Each number is 128 + 24 x the weight over the matrix's rms, rounded and kept within 0 to 255. Layers, rows and columns count from 0. Numbers have three digits each.

# up: layer 2 MLP up, 768x192, rms 0.211, rows 65-84, columns 64-127
# down: layer 2 MLP down (transposed), 768x192, rms 0.206, rows 65-84, columns 64-127
up65:085119157127148109100115115142123124125120157126115154112109138153121117160114098164164095111133121122098145111162129102124135130143125156128164128134124124127106148114102129096138133136102149
down65:121076145133077144161127183154168148115122087133179159129140129143118129113150122144078155138121135083140138141125101114137149088141139084123114079117128113100147119143096121151106096098134147
up66:183097111114065110120140130154111120138124129153162114120129134117151118129098111150138111141103129125137125161090132142128114143132154112106114149121135091128136121113098149119147134124111118
down66:177134120104126108183109114149159127144130127168136134159138132119136116095127122143107154151114152131124130136081107113077130141110127155132089119134127125181101121131107143108149128072126138
up67:136115090133119082123134147155145140147140163131128123124136119167133111117112104142162136108163131164149123152120124117125123112138084096139154105117146111147128128139135149105106139152186131
down67:125140129093137143154132092131166123127135129134114113147096104165089129156101118156125096117098103154142122124083123120102120147142117141102117134115138115113150111142118101103092130170128145
up68:143154112148134131118168112123135148144107119171133151112127123138137115104134121141110142104150089138122123114127128148171124122094156150129150110159136132140098103145131111120125134128107089
down68:130103138119149120144124068122147139168125146173073119165115129081161149113137138148131139125148151102138162113137125166140103111084139165130172132115137170133115159155149154093134115149127105
up69:133086161136138109144140080189122134088110176115151075143140117122109136138118079133132136097088085106122094132114152125144153116155113142134128141130176155137112147106151136147152116144099099
down69:126130083138151159116128136138109132106141120147146101145121094118178110054144129146135147138204110142080125135128132156107075109125161098118114122113186124088127120120148124126129134117141135
up70:096129101141144116122135137123114136162142073126132113132097055154143152143146129101109169118119066131126163140122120106171096130149140169133137128171151136141084113126138116112131147140154122
down70:114120135092131107099123127100127114131145126156111125142104153155168126152102129150137106125118193106081154132117140109157110138117102142169169170137104156153168082114121123125146130154098146
up71:111109134139156136110143144100126125081081155103104140136138157122116118195087151102142106132132148111167165138084065143130129138143152099150104121129124128161158162138104137164150124123100162
down71:109148106122072111092126135140169090139112148155104100148155141137147097114109109139181128153142112148112126151126147102115091157118085115095130122142137146101087120076156115078115133177127185
up72:136125125124131122144122103149126095138126057086160130138092135140119166092114122138097117179133136102145105106141128150109182122138122133127122129123140106117093146137115121098144107146132104
down72:149123141134156140111106170122140132116102151102117133152127113144100151105166149105121158124194097161140129146114125120115110159132130144133112088140131144111103117145148150107147138106138166
up73:149138164115109183160117184129136107173139163132161130101152147156142137148177120113149084123141076083119106138155111123148113140142144136126142163115114111108125120074061130157136122172108118
down73:147087114139090095159151098101103124156154114151081105145108126110122147126143126123104096120127085153101143126071112151083130124110115097148073121104163144120106123143124141112127134090162080
up74:121084108165103114139152145116159117125117145133154127137159158093109120097143152076178125147104134075155166114126123129106110146146130118123104122193123109129122151114194133118084099129117091
down74:098139135104149168201080109136132105169099144141123102125117103135131124124129186134153135101107095183132088128117092140138097162075111145141194112134185127162153108168136159147130133141107139
up75:096095115105094133117167130165124117110083134138145102126103137120155141133082126126097132129102148137168140118102161130110164170107141137122147120108124134155139121119116101142164112123111139
down75:134146130134124111135088146162143123125131107096077152148108148108130137150138142123157118136144118112104114125125087118163100155089135122111087101096126119085140179171131169146121104126127109
up76:165102132109117129108132121121113158140117120132147151148096114115144124154107120123142147164128120120134136085146124146146144126181139126125143125109143091160095089122127135098133130153079124
down76:086114137138120120143118136157147141137100133137113144155103133104118141114118137102115118102135093100130133110108118152122105119108157157160086077087135126076132168119138105137127118175153135
up77:134074129108057162100131100145159160146142133144129138130141163100121110169168115126114125120144162126137169104149138130152149148116122143084153139111115118122106059125175095159113076128119164
down77:135124107141145102169137110107106119135126069116150094103139153097119103171124091157103123114139153138092138107145134105113110162135072129101141141141155106114146160090136171108177156120139127
up78:085124134103118137116082064133177101180135155121136171103117111082100131178056153143080123123107151118075107158157120167154142106139121118168132097113097109128152150119100171135165102139118143
down78:120144120178161110185163114120116115143115115135109091123143095115103137089104146096106123184136110134118152161129143139154142112155151097147151115123183172146096083175114119179141140123113140
up79:136176127146111114130172155127100125122125154179136074137126110072141092109125125124122119168133133121132180128110131144131134117090129102115111157103071122106108145139092118134106112132158112
down79:152128137132107134105117170107143114130093151084135142134147117178089096176113141140100122164140140136146140125133143142155119115132150141136124104122135135123105147117071108121174110097110103
up80:127148131131133143134140115114150137146158113142109102131109089108154131092158143071149137100115100149144132105142112097083147144171127123139163084144154121133123090125121112140119137120118112
down80:118120108118119110125146147112123118135135100136163086125114123115126150114095120148136127166149114132092137120124182127159090112131124136135150150127169107163120097146159124101151145132137119
up81:127133110127132105116160134113130175113157082137113098144100105167169137129110128106170101137140103127110155143137116157124164128082115150084123113130129113129139116123118131104129106094136145
down81:106114118111108122125103114106130119145112119117106148121099108119143114174129143156121102137119137113111111127115124119149114126141132146103165158141102132130121090133143132100123114130122145
up82:100128090139185151135100113160129120127159106083102136097136145116141130106096157159158124162123137139137132142151133161122151095119123122108140136121115122148159103154154115129162134130125121
down82:102130119179132129144126110158086128146078109161134163115130179165113129143157149105088181141103077159153125116108123122149132101146120115144135150120094160103135126157152072131107077114140124
up83:138144149129108102103136132107127098175087133081113144110145150087161104125139160123156130136151148109195110147155146083132115143105121123119114114138141162110118116125136155112120160127129148
down83:107144094135140143110113118123084094125128123131099143148098117120127131118101110129125139123134153138110161109120127116089126103115156138097163140081119103136151109126153143137146144135147103
up84:101120116143065167125104134114069066143131112119165113140150100148172122112099126115133110127169178186151172123144102132150130125115166117135137126136154148187108109096141138093088133128170156
down84:117138104085168084157133123154113148110117151118117120124116148132107121121110140129097138147143087114143101119141160092139152123143130155138130091097071119097132124140132078140133143101118110